python train.py --num_hidden_layers=13 --attn_scale=0.125 --bias="all" --decay_fraction=0.8 --max_seq_len=2048 --doc_mask=true --train_tokens=516800000
Each number is 128 + 24 x the weight over its row's rms, rounded and kept within 0 to 255. Layers, rows and columns count from 0. The size above them is the row's rms in percent of the matrix's.

# layer 3 MLP up, 1280x320, rms 0.103, rows 492-544, columns 256-319
size [101 107  97  99 106 104  88 106  93 106  88 103  97 101 100 115 100  95 112 112  95 131 108 103 103 104 108 125 104 107 111  99  95  93  94 105  96 111  97 101 104  91 118 100 111 123 106 100  89 105 100 102 108]
[[114 146 147 108 134 158 105 113  99 141 110 132 167 123 165  82 109 155 109 169 153 110 163 103 129 146 113 140 141 103 112  90  89 121 141 169 158 109  68 128 170 109 154 130 118  97 112 122 137 147 168 150 100 126 101 115 105 115 152 138 159 140 124  67]
 [142 112 100  99  97 141  97 170 131 129 135 120 130 161 152 102 123 135 127 131 145 125  86 122 146 102 119 105 147 171 158  98 153 149 118 164 121 126 136 109 156 115 123  89 107 198 149 180 124 111  91 133 119 126 119 115 128 144 167 104 117 130 140 122]
 [131 149 145 146 159 128 105 147 141 135 123 105 142 122 145 157 155 131 136 150 112 166 140 104 116 151 144 129 149 115 164 104 129 110 135  88 125 128 128 132 122 125  97 123 109 141 132 143 176 140 119 155 117 133 169 192 154 144 120 152 148 129 139 118]
 [120 125 165 116 113 159 100 133 129  60 119 100 131 134 130 135 137 134 137  89 151 115 170 130 145 120 111 134 117 128 118  97 141 149 126 142 125 102 148 108 112 128 138 122 135  83 139 132  84 157 134 162 118  77  87 114 127 150 102 153 166  74 169 141]
 [116 116 112 148 110 114 127 116 129 165 128 131 116  99 113 142 157 196  98  65 146 123 148 137 126 124 110 107 114  98 118 155 130  92 122  90 114 104 133 127 130 140  92 153 151 139 101 140 140 146 126 105 106 106 116 125 152 172 137 131 149 159 158 119]
 [116 156 132  98  97 162 117 143 100  82 131 124 128 140 161 134 154 186 110 135 137 153 122 109  89 138 148  93  99  87 140 123  81 125 112 153 167  96 105 146 103 138 169 112 123 210 127 133 168 115 126 126 109 161 116 135 133 147 123 139 166  87 108 121]
 [117 140 116 123 121 118 120 140 138 100 124 147 149 107 140 121 115 105 152 106  81 155 147 123 142 159 111 158 139 138 125 118 144 103 118  92 110  97 162 150 107 133 102  77 101 139 138 133 165 134 121 156  76 139 109 133 155 132 140 139 116 140 112  99]
 [130 168  51 120 167 122 120 143 112 147 161 140 125 112 142 143 154 111 123 109 107 126  74 114 138 130 110 137 103  79 137 111 126 126 101 133 143 112 120 119  97 158  91 100 174 140 170 124  86 155 106 106 107 163  77 113 140 154  98 138  94 114 139 166]
 [120 137 146 130 135 121 102 154 142 183  99 113 119 110 136 127 157 108 151 158 161 132 137 135 150 119 135 123 121 155 113 141 136  97  61 147 122 132 142 131 135 121 114 132  75 147 115 118 176 106 146 135 144  87 157 192 138 125 104 109 124 161  90  69]
 [169 115 134 151 121 130  79 104 110 109 162  97 158 117 142 123 165 131 156 124 112 160  99  97 157 129 127 167 153 150 139 155 121 144 142 114  79 105 173 145 125 121 124 131 160 134 119 131 118 124 140 114 115 101 100 175 143 116 130 167 155 136 118 164]
 [126 125 116 146 110 119 120 170 136 120 113  81 128 141 117  97 116 149 127 142 115  99 173 115 128  96 158  76 107 110 136 126 145 120 124 168 111 102 125  91 153 130 110 139 177 159 124 102 148 107 144 100 140 148 136 120 190 173 100 118 150 175 169 137]
 [ 94 150 124  84 144 194 142 158  82 138  77 113 130 132 108 146 145 119 117 121 148 170 196 107  82 123  93 135 129  83 121 126 158 148 138 150  45 123 112 116 120 119 122 122 126 162 108 127 111  90 138  81 128 102 135 119 148 159 128 117 154 162 129  74]
 [173 156 139 154 154 126 171 124  95  96 127 153 182 137 135 104 141 137 134  98 149 130 156 171 111 108 143 111 100 130 126 122 150 164 110  91  83 146 120 146 119 133 127 128 155 137 141 169 108 136 151 106 146 120 116 125 101 109  90 125 144 127 126 119]
 [ 94 122  88 144 159  90 140 122 159 152 132 164 104 117  90 101 160  98 111 107 119 117 123 115 142 157 117 151 175 113 180 170 130 120 109  89 145 163 132  73 149 115 116  71 123 175 140 131 114 135  84  84 107 131  92 141 116 126 175 116 138 140 132  98]
 [ 92 121 140 140 140 122 157 162 132 102 130 128 110 158  92 140 132 160 114 120 139 124 122 132 176 148 148 119 107  96 115 142 147 144 155 139 145 152 130 125 107 132 134 117 106 108 183 124 155 135 121 134 147 142 112 132  85 141 131 138 123 150 137 177]
 [133 122 154 136 188 135 160 120 107 130 161 110 134 108 100 132 142 143 119 107 153 108 150 162 101 111 148 133 126 128 121 122 181 123  93 153 143 132 132 156 120 120 108 126 101  88  92 129 102 107 130  98 144 122 127 115  81 124 139 116 162 140 117 123]
 [114 128 116 124 116 108 177 109 125 124 120 107 138 116 129 134 122 138 115 131 155 156  80 134 155 135 103 128 128  74 154 128 124 137 138 120  91 145 122 129 130 130 130 128 127 188 123 141 126 151  88  98 148 123 109  92 106 123 119 124 130 127 137 153]
 [170 116 156 163 139  99 127 111 133 139 134 100  53 100 128 138 137 163 119 105 120 126 113 121 126 146 128 140 138 124  88 147 107 176 134 126 161 124 176 116 160 108 104  95  67 126 138 144 108 102 146 133 151 130 106 150 115 132 152  98 165  94 141 128]
 [129 120 130 135 114 165 129 173 138 108 105 112 116 122 168 100 118 168 108 126 131 139 133 147 132 136 166 118 118 109 116 149 140 135 129 145  78 155 120  94 157 122 142 146  92  95 139 135 122 157  89 154 100 115 152 103 107 140 130 140  94 130 162 147]
 [117 125 132  79 124 105 128 120 113  92 152 120 121  91 142 131 159 144 144 141 135 102 158 133 131 112 151  85 113 142 181 135 122 102 111  85 158 143 100 164  63 104  57 132 177 176 136 131 107 152 134 115 108 136 132 117 146 109  92 111  78 116  92 117]
 [127 107 129 122 131 152 144 144 126 104 139  55 118 134  98 129 141 111 124 128 150 143  98 110 121 112 109 135 119 149 148 108  86 117 176  93 121 150 116 179 128 154 136 144 131 180 116 116 134 148 172 133 149  94 113 148 114 159 130 154 158 131 128 143]
 [101 129 130 177 142 135 122 109 127 151  89 110 126  98 116 137  95 108 140  70 134 121 153 157 158 129 143 149 122 101 129 111 152  87  82  95 128 113 134  99 160 127 153 118 161  97 126 178 104 120 112 146 155 164 136 109 135 122 137 128 121 114  66 107]
 [112 101 121 138  91 132 146 187 133 188 123 130  75 102 110 113 116 152 124 106 137 159 137 128 100 104 134 117 112 115 123 168 149 105 116 121 123 140  99 134  83 143 109 107 152 111 141 149 155 139 135 148 144 159 113 116  94 124 132 100 112 116 116  89]
 [129 147 172 105 126  96 127 138 151 134 108 140  80 159 149 119  88 147 129  88 168 107 119 128  99  92 114 166 137 153 147 147  98 104  97 123  79 103 161 127 122 139 125 113 140  81 156 114 153 135 162  93 101 111 117 129 126 138 145 118 126 100 151 144]
 [165 131 150 114 120 141 121 135 129 130 126 107 165  95 148 148  71 137 135 136 126 144 156 117 135 111 150  96 111 104 107 104 127 159 167 151 105 127  96 168 144 160 109 123 138 107  88 110  83 137 160 132 112 123 149 115 131 141 144 141 140 128 150 152]
 [166 147 138 120 104 151 123 135  67 116 153 115 146 127 131 174  97 152 105 135 101 129 141 147 184 105 108 167 151  96 110 120 111 144 145 166  86 142 178 153 119 161 133 107 131 110 121 125 160 106  86 122 128 133 133 121 156 156 134 147 122 130 165 145]
 [145  99 145 116 126 185 172 112  96 128 121 132 102 111 100 107 152 143  89  66 140 158 152  96 130 138 109 126 163 137 127 129 154 105 129 100 159 127 148  70  98 132 156 147 138 155 138 105 126 127 157 152 122 150 114 145 116 135 104 158 104  99 146 119]
 [112 151 140 132 106 194 130 129 146 114 103 110 116 156 185 119  99 139 123 144 116 149 105 136  97 138 127  86 143 113 113 139  88 153 155 181 124 161 150 118 142 127 156 127 101 119 123 137  54 136 144 135 151  87 119 113 110 158 133 137 112 144 134 134]
 [151 115 124 114 110 117 103 146 139  94 132  73 115  82  84 106  87 136  94 118 146  88 156 115 125 137 132 151 166 131 178 116 155 141 113 157  92 109 126 146 125 132 151 110 124 135 126 112 155 122 141  99 180  83 131 133 127 101 137 108 113 161 120 152]
 [164 141 159 145 128  97 133  98 190 164 136 132 170 135 119 116 158  99 132 168 138 115 155 137 137 158 139 154 159 157 105 134 105 161 112 148 126 143 111 119 147  99  72 119 142 176 112 103 135 109 123 105 110 124 124 141  84 139 142  80 123  92 139 161]
 [114 129 124  55 169 147 103 153 123 129 126 120  90 156 139 151 124 134 119  88 140 130 141 128 109 126 105 118 116 125 159 116 145 154 162 139  92 155 132 133 140 154 139 135 124 129 132 124 100 147 138 113 150 105 168 131 136  96  88 167 173 102 157 131]
 [182 149 154 141 129 100 105 117 157 179 141  92 116 102 122 144 146 142 174 134 121 136 120 106 145 155 175 156 147 139 105 142  98 136 103 106 162 125 120 117 132 154 119 119 166 139 102 115 139 126 136 135  98 155  93 156 118 145 124 147 129 120 140 127]
 [130 135 112 118  87 138 125 134 133 128 131 156 112 120 163 129 121 100 143 133  86 134 119 137 122 160 191 124 127 166 122 172 123 161 109 145 121 133 126 116 152 110  99  96 123 117 109 132 154 105 114 120 137 123  78 143 155 127 156 127 115 141 150  84]
 [163 109 115 129  97 124 102 104 134 144 169 133 117 141 101 135 120 143 157  52 131 148 118  95 131 159 142 130  82 177 124 147 117 113 149 166  79 176 149  99 127 115  99 167 106 173 149 120 126 137 124 140 128  93 175 106 170 133  97  59 146 103 154 129]
 [153  68  84 129 130 112 112 123 151 128 165 133 140 104  85 172 142 108 129 152 143 117 129 111  84 127 151 122 149 135 137 141  92 140 139 174 155 112 119 123 124 104  94  98 116 115 128 125 137 113  99  94 136 153 118 154 121 116 189 136 172 122 155 152]
 [126 116 122 120 123 137 145 139 120 152  99 105 140 111 154 128 142 143 106 113 106 129 155 117  98 132 141 149 181 117 147  91 152 132 139 105 127 171 168 151 152 114  90 107  74 160 106 146 144  93 123  94 122 158 118 150 141  76  77  78 139 124 157 146]
 [159 102 161 126 158 118 115 126 149 117 131 112  50 143 130 108 129 139 149 136 145 116 110  87 135 144 155 160  62 171 170 126 126 106 137 159 130 128 104  79 116 115 152 126 133 128 115 101 134  86 135 110  94 116 111 138 137 138 156 126 117 134 127 129]
 [150 150 126 107 120 123 116 165 132 170 121 110 144 143 120  61 107 115 126  99 186 167 149 140 139 126 102 143 113  97 107 122 169  98 116 104 110 125 155 140 142 140 112 106 105 128  81 143 190 111  99 127 115 143 104 144 103 112 141 137 163 105 120  91]
 [159 108 134 159 127 123  88 160 146 120 139 149 161 153  96 106 112  86 121 127 118 135 173 158 147 172 133 136 147  92 113 127 154 134 120 103 139  65 123  90 120 136 103 115 118 139 122 113 136 113 133 113 175 139  95 101 146 144 150 116 123 112 148 113]
 [118 163 134 139 136 128 123 145 107 159 130 103 122 121 107 145  69 151 140  97 135 121 150 119 140 127 160 133 130 131 142 130 114 117 126 114 125 113 163 124  87 129  98 118 165 113 137 131  86 143 148 116 154 118 106  88 106 124 138 124 137 153 111 124]
 [109 112 127 148 145  92 173 122 114 137  93 178 109 141 141 133 149 117 108 123 145 162 110 111  91 100 112 106  95 100 130  99 181 120 147 161 119 161 138 110 102 104 112 102 109 123 135 140 127 117 136 144 170 130  90 159 123 136  99 111 145 132 132 114]
 [145 184 124 111 133 133  86 149 125 120  69 132 138 134 155 139 128 106 116  72 127 164  91 115 140 144 132 169 115 130 164 144 171 138 119 172 108  90 139 137 177 152 139  68  88 125 116  97 119 122 109  88 120 105 132  99 148 123  87 134 124 100 114 143]
 [122 107 145 108 134 166 181 105 117 116 135  88 140 105 128 131  64  92 133 106 131 126 133 137 149 129 100 153 113 115  96 146 127 123 150 154 112 123 140 122 148 126 153 102 139 125 102 101  89 108 112 175 136 110 119 106 101 140  90 139 144 178 143 121]
 [145 129  69 129 137  96 140 113 132 119 113 136 126 111  94 126 142 133 174  81 142 150 127 123 129 180 118 172 117 148 146  94  96 117 118 111 105 150 135 119 103 101 116 108  83 156  97 154 145 116 143 158 100 124 146 168 135 104 119 102  95 108 104 130]
 [126  80 146 129 157 128 146 140 108 127  87 122 113  96 147 162  74 121 102 130 131 165 120 158 134 134 155 157  81 111 132 145 120 118  98 133 121 149 165  85 139 144 123 127 126 138 111  92  92 142 101 177  99 103 105 147 186  92 136 128 119 138 155 121]
 [155 100 119 124  94 131  49 128 140 128 114  97 104 145 119 137 138 149 125 111 122 132 121 140 148 112 117 148 109  45 138 138 128 125 129 122 104  79 118 134 136 124 119 120 117 133  85 123 169 117 158 127 130 151 147 121 120 133 136 147  86 116 122 159]
 [150  82  74 115  90 121 159 116 128 151 120 140 133 119 172 140 147 142 151 132  96 173 105 119 157  94  92 113 166 156 120 144 197 153 105 104 156 101 161 119 118 131 138 105 135  95 116 106 159 112 143 165  67 113 148 122 108 180 129 105  98 116 157 113]
 [175 139 115 150 104 104 107 111 147 113 114 119 148 121 149 136  98 148 171 117 131 149 169 120 160  89 145 119 144  93 107 179 126 156 152 145 119 102 114 136  92 165 159 158 142 158 145  89 118 126 148 164 122 147 167 100 134 133 175 144 132 156  92 150]
 [101 157 118 112 107 113 101 121 121 149 168 158 115 147 163 169 135 114 157 114 124  71 129 141 108 121  72 117  82 105 106 115 190 106 128 100 159 136 136 141 174 108 134  64  88  86 136 135  89 113 156 118 125 106 117 112 112 137  92 119 169  99 131 130]
 [106 139 122 111 130 143 108 143 144 145 113 113 110 129 145 133 152 134 123 101 154 134 133 129 134 129 163 103  98 115 103 167 155 154 147 146 135 154  74  65 170 132  98 122 124 127 129 107 135 159 137 137 135 163 137 130 122 102 163 153 150 108 133 102]
 [136  80 121 144 158 129 102 111 157 160 105  98 129 125 114 112  99 126  99 137 149 166 170 141 125 149  94 142  95 172 112 125 130 135  97 119 123 133  91 112 124 150 149 178 125 117 117 133 103 143 169 108 177 104 133  90  92 139 144 135 146 121 153 142]
 [165 172 129 134 152 145 127 133 150 118 129 126 144  98 145  94 186  92 118  97 138 147 136 131 138 116 103 148  85 167 113  89 105 129 126 155 134 140 115 139 149 164 127  99 116 116 140 157 125 126 128 109  93 101 124 128 112 124 141 123 102 138  86 123]
 [177 134 121 125  91 157 109 116  99  97  92 124 143 162 187 144 136 134 115 127 120 162 142 155 124 113 101 107 108 115 130 115 132 119 134  83  93 150 117 135 150 117 152 126  81 138 174  48 142 124  84 116 150 104 129 149 142 143 140 147 159  90 135 100]]
# layer 3 MLP down (transposed), 1280x320, rms 0.0883, rows 492-543, columns 256-319
size [ 98 102  91 105 111 100  98 107 100  98  97 103 107 102 105 108  88  99 110 112 102 112 104 100 100  97 105 114 108 106 106  95 102 104 101  90  98 100 100  98  87  97 112  95 116 129 100  95 104 108 100 106]
[[139 161 121 168 132 172 117 119 164 126  71 120 138 110  77  75 155 137 145 101 119 121 120 119 121 143 100 131 135 133 129 136 139 198 126 135 161  90  82 128 158 135  99 121  85 123 138 113 126  81 132 114 110 105 149 122 142  81 160  85 171 166  95 112]
 [121 165 152 151 164 128 190 132 138  98  93 101 165 109 155 118 125 141 112 125 106 157 110 140 123 164 122 142 123 146 147 101 138 142 165 134  70 125 145 130 139 138 124 200 149 120 121 119 150  86 163 165 151 135 152 101 114 104 175 110 135 126  79 120]
 [105  67 134 121  74 105 126 107 177 152 124 107 120 105 138 130 124 130 132 100 156 117 118 109  99 145  45 119 126 139 130 115 125 112 126 111 106 144 107 169  50 115 147 158 125 126 175 135  97 112 142 117 159 117 137 106 105 142 117 134 116 187 132  67]
 [177 167 120 101 156 118 104 138 169 139 109 115 125 165  96 181 115 154 115 131 139 124 119 114 120 147 136 129 147 118 131 117 161 109  99 116 116 133 144 136 158 122 116 127 137 121 132 113 180 146 126  75 126 157 126 122 104 148 159 118 111 143 132 116]
 [147 153  84 164 126 101 165 116 140 120  94 135 129 148 108 178 111  98 126 114 101 119 143 132 163 138 135 123  98 125 136 121 138 155 133 102  92 142 115 128 118 144 110  90 128 139 129 104 129 130 131  93  95 102 135 109 108 129 153 128  94 142 125 149]
 [131  86  86 136 137 173 137  99  95 119 166 127 145 130 118 106 141 112 149 107 138 111 147 164 188 136 131 145 180 141 149 140 156 101 165 124 124 102 157 166 145 162 144 143  99 118 107 150 140 182 166 111 174 167 141 150 145  97 126 138 129 166 104 141]
 [149 110 112 109 130 134  98 123 133 146  97 134 120 145 154 138 142 147 134 155 137 133 114 103 136  84 149  92 164  97  93 119 134 138 113 170  78 118 144  99 135  95 140 125 146 120 100 148  71 120  85 154 124 107 159 103 118 112 140 131 112 141 114 134]
 [124 110 109 167 132 134 119  97 166  87 140 106  92 122  55 138 122 158 135 113 107 144 109 156 111 159 147 115 148 187 139 126 102 144 124 108 150 145 147 135 138 135 172 133  98 150 119  89 139 122 100 145 109 115 125 158 154 113 145  97 119 119 115 118]
 [111 149 113 129 113 109 149 154 107 152 103 118 134 152 123  74  96 111 111 156 162 130 150 140 136 134 165  91 159 162  93 131 106 137 187 143 125 140 144  96 113 140 134 120 157 125  90 132 119 151 114 126 122 135 146 150  61 104 120 103 128 135 113 151]
 [122 119 142 120 141 110 116 162 173 117 130 128 111  96 140 171 105 179 125 144 120 123 127 139 107 156 133 168 109 127 116  88 168 118 123 122 149 133 105 127 128 155 147 105 135 119  95 155 103 116 119 130 146 116 202 141  90 108 125 158 117  95 146 123]
 [102 138 139  94 134 122 136 158 123 138 133 137  70 143 150 151  88 110 150 125 171 116 101 122  89 152 154 167 141 124 171 114 104 115 105 141 148 164 115 124 138 113 142 147 104 140 120 136 105 138 111 135 134 152 102 116 132 163  96  94 122 100 179 129]
 [127 117 125 137 155 113 116 143 115 128 100 128 164 158  88 125 125 142 132 169 116 126  85 179 128 145 165 155 152 149  99 165 141 126 101 130 171  95 117 110 132  83 159 102 117 114  80 132 141 100 125 122  84 102  92 115 159 112 111 112 116 148 121 118]
 [121 110 132 105 101 109 154 170 148 139 171 150 122 121 128 148 156 100 101 119 102 120 159 125 137 131 122  74 122 105 103 145 166 142 146 129 128 135 127  92 163  94 113  98 106 136 132 114 171 160  90 140 126 153 120 132 100 142  86 124 141 125 124 105]
 [149 119 139 143 143 151 152 126  99 147 128 145 119 120 108 151  88  97 131 144 114  97 170 140 120 136  84 121 108 137 119 125 113 129 115  87 113  83 120 132 132 159 125 132  77 144 167 161 175  94 108 129 116 116 147 118 156  82 140 142 115 122  98 144]
 [131 124 166 142 117 124 134 148 121 137 131 132 103 155 148 156 114 130 124 141 175  72 116 170 108 148 102 124 105 126 160 129 137 125  77 140 100 116 179 120 124 133 126 119  98 121 130 119 129 121  84 111 143 174 131 118 126 119 100 106 148 125 134 137]
 [ 98 146 122 111 179 133 111 148  68 127 194  94 116 101 130 150  95 137 108 165 142  90 152 118  92  92 132 127 108 114 119 149 160 115  99 130 120 135 133 121 132 166 158 159 105 158  86 153 119 159  90 133 146  93 101 111 161  89 146 150 119 135 143 119]
 [143 126 160 104 134 133 103 181 102 125 120 191 138 125  99 156 114  90 126 170 144 144 194 180 118 131 113 141 109 159 107 121 124 175  88  98 170 100 143 144 148  76 102  88 105  90 105 126 114 124 113 123 118 119 142  82 155 163 154 114 145 112 110 113]
 [154 128 171 155  98 158 140 124 133 123 141 116 149 145 173 120 137 102 165 110 119 109 161 132 115 125  84 134 101 156 122 148 124 101 125 112 103  96 128 141 125  85 115 140 116 194 131 142  93 123 121 132 125 147 120 111 110 141  99 110 140 111 118 121]
 [131 128 128 154 100 101 123 107 140 147 124  99 169 113 101 129 152 119 107 101 106 134 110 138 119 116 156  82 120  99 132 120  98 128 164 102 113 136 146 128 126 100 180 124 155 142 103 118  90 108 177 145 157 123 134 160  91 139 158 156 135 168 131 135]
 [116 112 137  82 107 123 122 122 124 157 155 111 111 166 138  95 107 125 138 108 123 131 131 113 133 133 133 133 133 116 175 104  87 124 128  87 193 147 102 119 133 156 135 114 119  76 162 122 113 121 170 121 155 131 121  89 141 148 135 144 164 131 155 104]
 [ 95 128 127 120 126 126 128 185 117 111 148 137  86  82 129 120 102 117 178 130 103 149 137 182 149 116 151 131 128 147 142 132 131 120 133 140 143 111 115 174 186 115 108 106 119 144 112 185 110 109 132 162 123 126 142 110  70 165 114 118 116 123  98 107]
 [153 120 117  72 117  83 143  81 149 101 116 130 140 126 152 157 157 137 137 154 106 129 144  88  87 137 131  85  97 125 133 134 113 116 148 162 102 119  99 119 127 119  87  73 128 145 111 108 134 123 132 127 129 125 115 131 102 152 111 122 115 161 134 130]
 [155 158 156  61  86 102 117 127 102 128 113 136 177  99 108 154 144 129  85 100 156 150 126 131 111 112 172  82 112 123 149 163 121 127 132 133 110 139 135 190 119 111 171 156 136 146 158 112 135  86 187 148 105 111 185 108 132 108 136 111 166 176 112 141]
 [150 140 102 143 117 146 104 109 162 161  89 164 144 156 114 144 139 149 120 148  87 127 118 141 196 127 148 150  92 159 170  93 117 143  95 153 125 133  83 122 135 128 109 156 129 121 144 131 181 131 147 110 179 117 162 133 103  93 110 178 127 116 141 111]
 [120 137 125 116 140  80 160 113 128 130 139 124  75  86 119 104 197 159 139 133 127 119 115 134 151 123 119  75  81 102 137 102 127 110 128 145 141 132  91 141 125 106 130 151 177 172 146 128 117 158 106 149 115 137 139 129 176  97 136 102 122 151 143 128]
 [124 137  94 109 150 134 117 145 122 126 131 179 120 127 133 107 115 170 133 131  88 107 124 116  83 140 133 158 140 140 168 109 119 104 126 109 174 135 153 108 115 143 146 149 129 125 117 102 147 119 122  92 121 119  97 115 147 175 135 143  92 155 132 206]
 [156  79  90 108 151 157 114 110 105  80 120 127 150 134 150 114 151 146 151 168 120 147 142 135 121 147 104 149 135 133 150 143 122 165 151 122 100  95 122 131 116 147 162 127 159 122 176 108 148 111 111 135 120 121 113 163 110 141 146 122 158 163 173 147]
 [129 137 107 108 123 119 103 131 131 160 143 119 180 152  98  93 103 117 140  88 145 140 163 133 125 122 100 110 204 144 131  82 145  77 122 152  90 179 122 133 103 152 127 150 167 150 114 174  85 138  93 141 103 160  80 141 146 117  97  93 148 103 144 134]
 [140 142 132 151 158 146  80 122 161 128 139 112 139 110 120 135 134 135  93 123 103 144 190  94 142 164 142 133 150 159  79 126  99 111 135 133 174 113 124 129 175 112 122 105 100 140 110 138 168 134 121 148 141 129 136  82 130 104 125 129 122 116 133 115]
 [115 140 114 118 170 138 142  83 178 150  86 112 163 113  89 131 148 100 183 164 143 124 112 119 121 140 121 168 157 143  98 139 115 105 131 105 145 163 156 105 127 139 127 102 118 143 141 140 132 104 109 140 139 129 111 121 114 130 150  81 161 161  81 135]
 [142 125 116 137 139 179 126 162 116 152 154 167 145 141 105 129  87 145 151 131 126 103 121 107 157 115 104 120 125  94 134 143 134 120 105 130 117 132 130 130 105 133 136 146 107  98 148 131  86 130 170 130 154 150 129 114 152 136 133 156 148 113 158 123]
 [160 127 108 120 150 177 160  93 103  80 135 176 118 112  92 124 147 144 138  88 131 132 155 106 105 143 108 120 126 145 123 145 133 107 159 158 145 143 174 148 140 123  86 142 107 128 101  82 103 141 136 163 136 171 114  96 115 141 108 141 148 112 112 133]
 [104  68 121 144 113 108 122 122 121 140 121 186 144  75 142 162 109 135 145 183 111 119 159 123 106 136 110 115 132 121 133 143 100 130 161 128 167  78 147 149 117 104 181  71 113 117 157  99 131 140 167 101 113 108 102 124 134 115 136 113 144 116 132 171]
 [135 132 143 141 162 132 167 174 116  88 136 111  83 120 144 133 109 150 104  93 113 107 124 122 174 124 160 104 118 148 110 121 117 117 147 113  96  94 123 134  92 111  94 129 143 136 126 127 109 109 115 102 147 131 138 169 127 150 156 127 140 140 129 128]
 [131 130 181  99 104 155 140 148 120  80 118  54 128  90 172 131 133 130 161 136 144 113 128 154 145 103 115 159 105 185 154 167 145 144 133 151 122 143 121 110  81 123 114 177 157 157 154 125 135 142 131 105 117 116 129 120  88 179 120 113 162 124  74 133]
 [121 127 129 110 154 121 144  99 133 122 143 165 130 122 127 128 163 132 133 119 133 134 104 144 151 120 146 144  77 116 100 143  94 136  78 148 120 104 153 118 136 132 153 120 142 106 148 109  66 128 148 154 146 148 179 117  88  81 142 123 131  93 116 128]
 [102 100 163 145 147 123 130 117 195 120 145  88 140  95 138 157 100 135 157 122 157 151 173 154 125  97 109 137 134 158 163  91 122 105 115 126  85 104 138 128 116  99 177 107 114 142 100 111 106 125 109 149 110 149 124 103 143 162 158  85 113 102 134 127]
 [157  97 114 144 101 107 125 123 139 147 127 150  97 138 137 119 148 156 126 128 105 113 137 130 101 135 135 120 138 114 102 140 115 139 108 107 136 153 139 112 127 107 151 151 162 105 149  73  99 109  94 167 136 145 109 150 114 171 144 212 122 126  74 114]
 [117 133 128 102 100 175 144 143 121 104 133 101 131 114  92 119 127 122 148 161 124 155 137 116 144 144 163 147  96 174 107 122 193 151 111 132 113 132 140 142 122 157  92 164 153 135 125 112 164 141 132 141 158 154 159  86 139 165 122 150 107 114 109 157]
 [143 101  99 146 158  93 129 108 158 112 113 107 167 143 135 106 117 119  97 150 114 166 101 147  98  92 132 111 150 129 126 107 143 158  88 143 136 108 100 111 124 134 124 105 113 139 171 141 140 123  84 143  88  79 159 139 128  93 138 133  88 127 123 130]
 [132 105 111 139 143 178 144 113 113 142 147  98 108 119 133 136 121 125 168 127 100  68 137 140 190 133 153 147 194 137 150 132 123 158 121 109 144 132 142 151  91 110 155 144 139 135  89 107 138 133  89 176 113 144 142 135 134 137 135 182 119 140 122 129]
 [126 123 117 122 117 134 152 136 151 136 139 149 100 111 107 140 147 143 165 106 156 115 118 139 144 161 122 136 125 111 145  89  78 141 115 133 154 125 138  92  93 139 131 131 112 149 145 147  95 141 135 135 157 130 137 153 100  87 148 111 123 106  81 147]
 [125 102 115 151 169 114 142  73 133 125 102 111 171 101 115 128 127 128 127  93  94 146 104 125 159 112 148 146 117 114 155 123 126 133 122  96 103  93 121  93 134 116  98 111 130 120 116 187 121 149 142 139 176 124 129 116 132 124 114 108  82 147 184 149]
 [109  86 101 108 144 124 154  86 148  93 118 169 122 133 151 128 142 136 174 111 133 167 103 140  76 113 120 162  81  93  86 144 117 168 133  87  95 121 133 114 121 164 136  74 134 149 127 164 121  90 131 151 116 116 104 144 141 144 132 145 115 107 145 139]
 [154  64 120 117 119 135 132 145 146 135 120 146 147 144 145 143 165 175 154 106 114 123 136 127 117 120 122 139  93 130 118 146 153 119 156 131 148 118 119 135  85 120 131 150 134 127 123 162 102 144 165 175 174 149 122 150  91 146 154 108 132 123 147  93]
 [139 117 167 129 102 152 122 169 158 132 120 111 165 169 147 135 114 116 140 119 138  98 101 126 147 130 117 174 145 108 130 145 118 143 141 130 170 108 120 136 158 100 191 132 110 164 104 111 178 164 126 102 151 129 127 122 153  99 177 123 149  72 138 131]
 [ 66 105 165  93 111 165 161 140  82 130 154 130 141 117  97 144 137 172 132 164 105  85 109 152 140 145 116 141 129 143 130 107 104  74  75 119  97 132 127 152 161 125  82 153 140 132  96 121 126 148 102 131 131 160 118 104 130  90 137 146 160 112 136 140]
 [ 99 150 126 170 147  89 135  98 122 115 140 146 126 135 103 111 104 141 113 128 114  94 127 134 134 131 114 141 132 119 134 136 106 128 124 159 152 122 166 124 174 109 119  82 103 121 112  88 131 135  88 119 139 114  84 105 113 100 172 112 115 116 161 143]
 [108 127 139 121 157 111 115 125 159 131 125 137 118 130 133 136 132 118 134 103 118 150 136 124 158 145 139 129 130 140 106 133 130 103 142 132 176 145 173 103 111  98 120 143 137 150  95 118 135 143 107 186 120 161 112 108 137 120 101 109 114 117 119 116]
 [145 120 129 154 115 141 176 149  70 119 169 150 150 155  91 116 151 102 121 123 143 118 119 110 121 128 110 154  73 110 186 127 173 133 127  94  69 140 121 135 147 127 161 155 114 172 134 140 116 120 141 138 145 181 105 161 148  82 107 147 135 101 115 136]
 [110 127  75  95 134 171 140 183 126 130 139 154  90 128 155 106 127 150 101 137 164  79 106 131 156 166 146 108 104 111  88 142 148 115 157 120 146 142 164  97 121 147 101 154 119 119 176 128 128 141 105 187 135 130 104 116 154 112 105 130 123 110 124 121]
 [161  89 150 108 160 137 184 103 150 106 138 139 115 124 166 157 118 142 126 101 116 112 125 116 116 125 184  90  90 133  97 133 115 104 144 124 156 184 168 104  98 133  88 105 122 149 145  98 125 163 117 135 167 145  82 124 140 130 106 114 100 115 117 122]]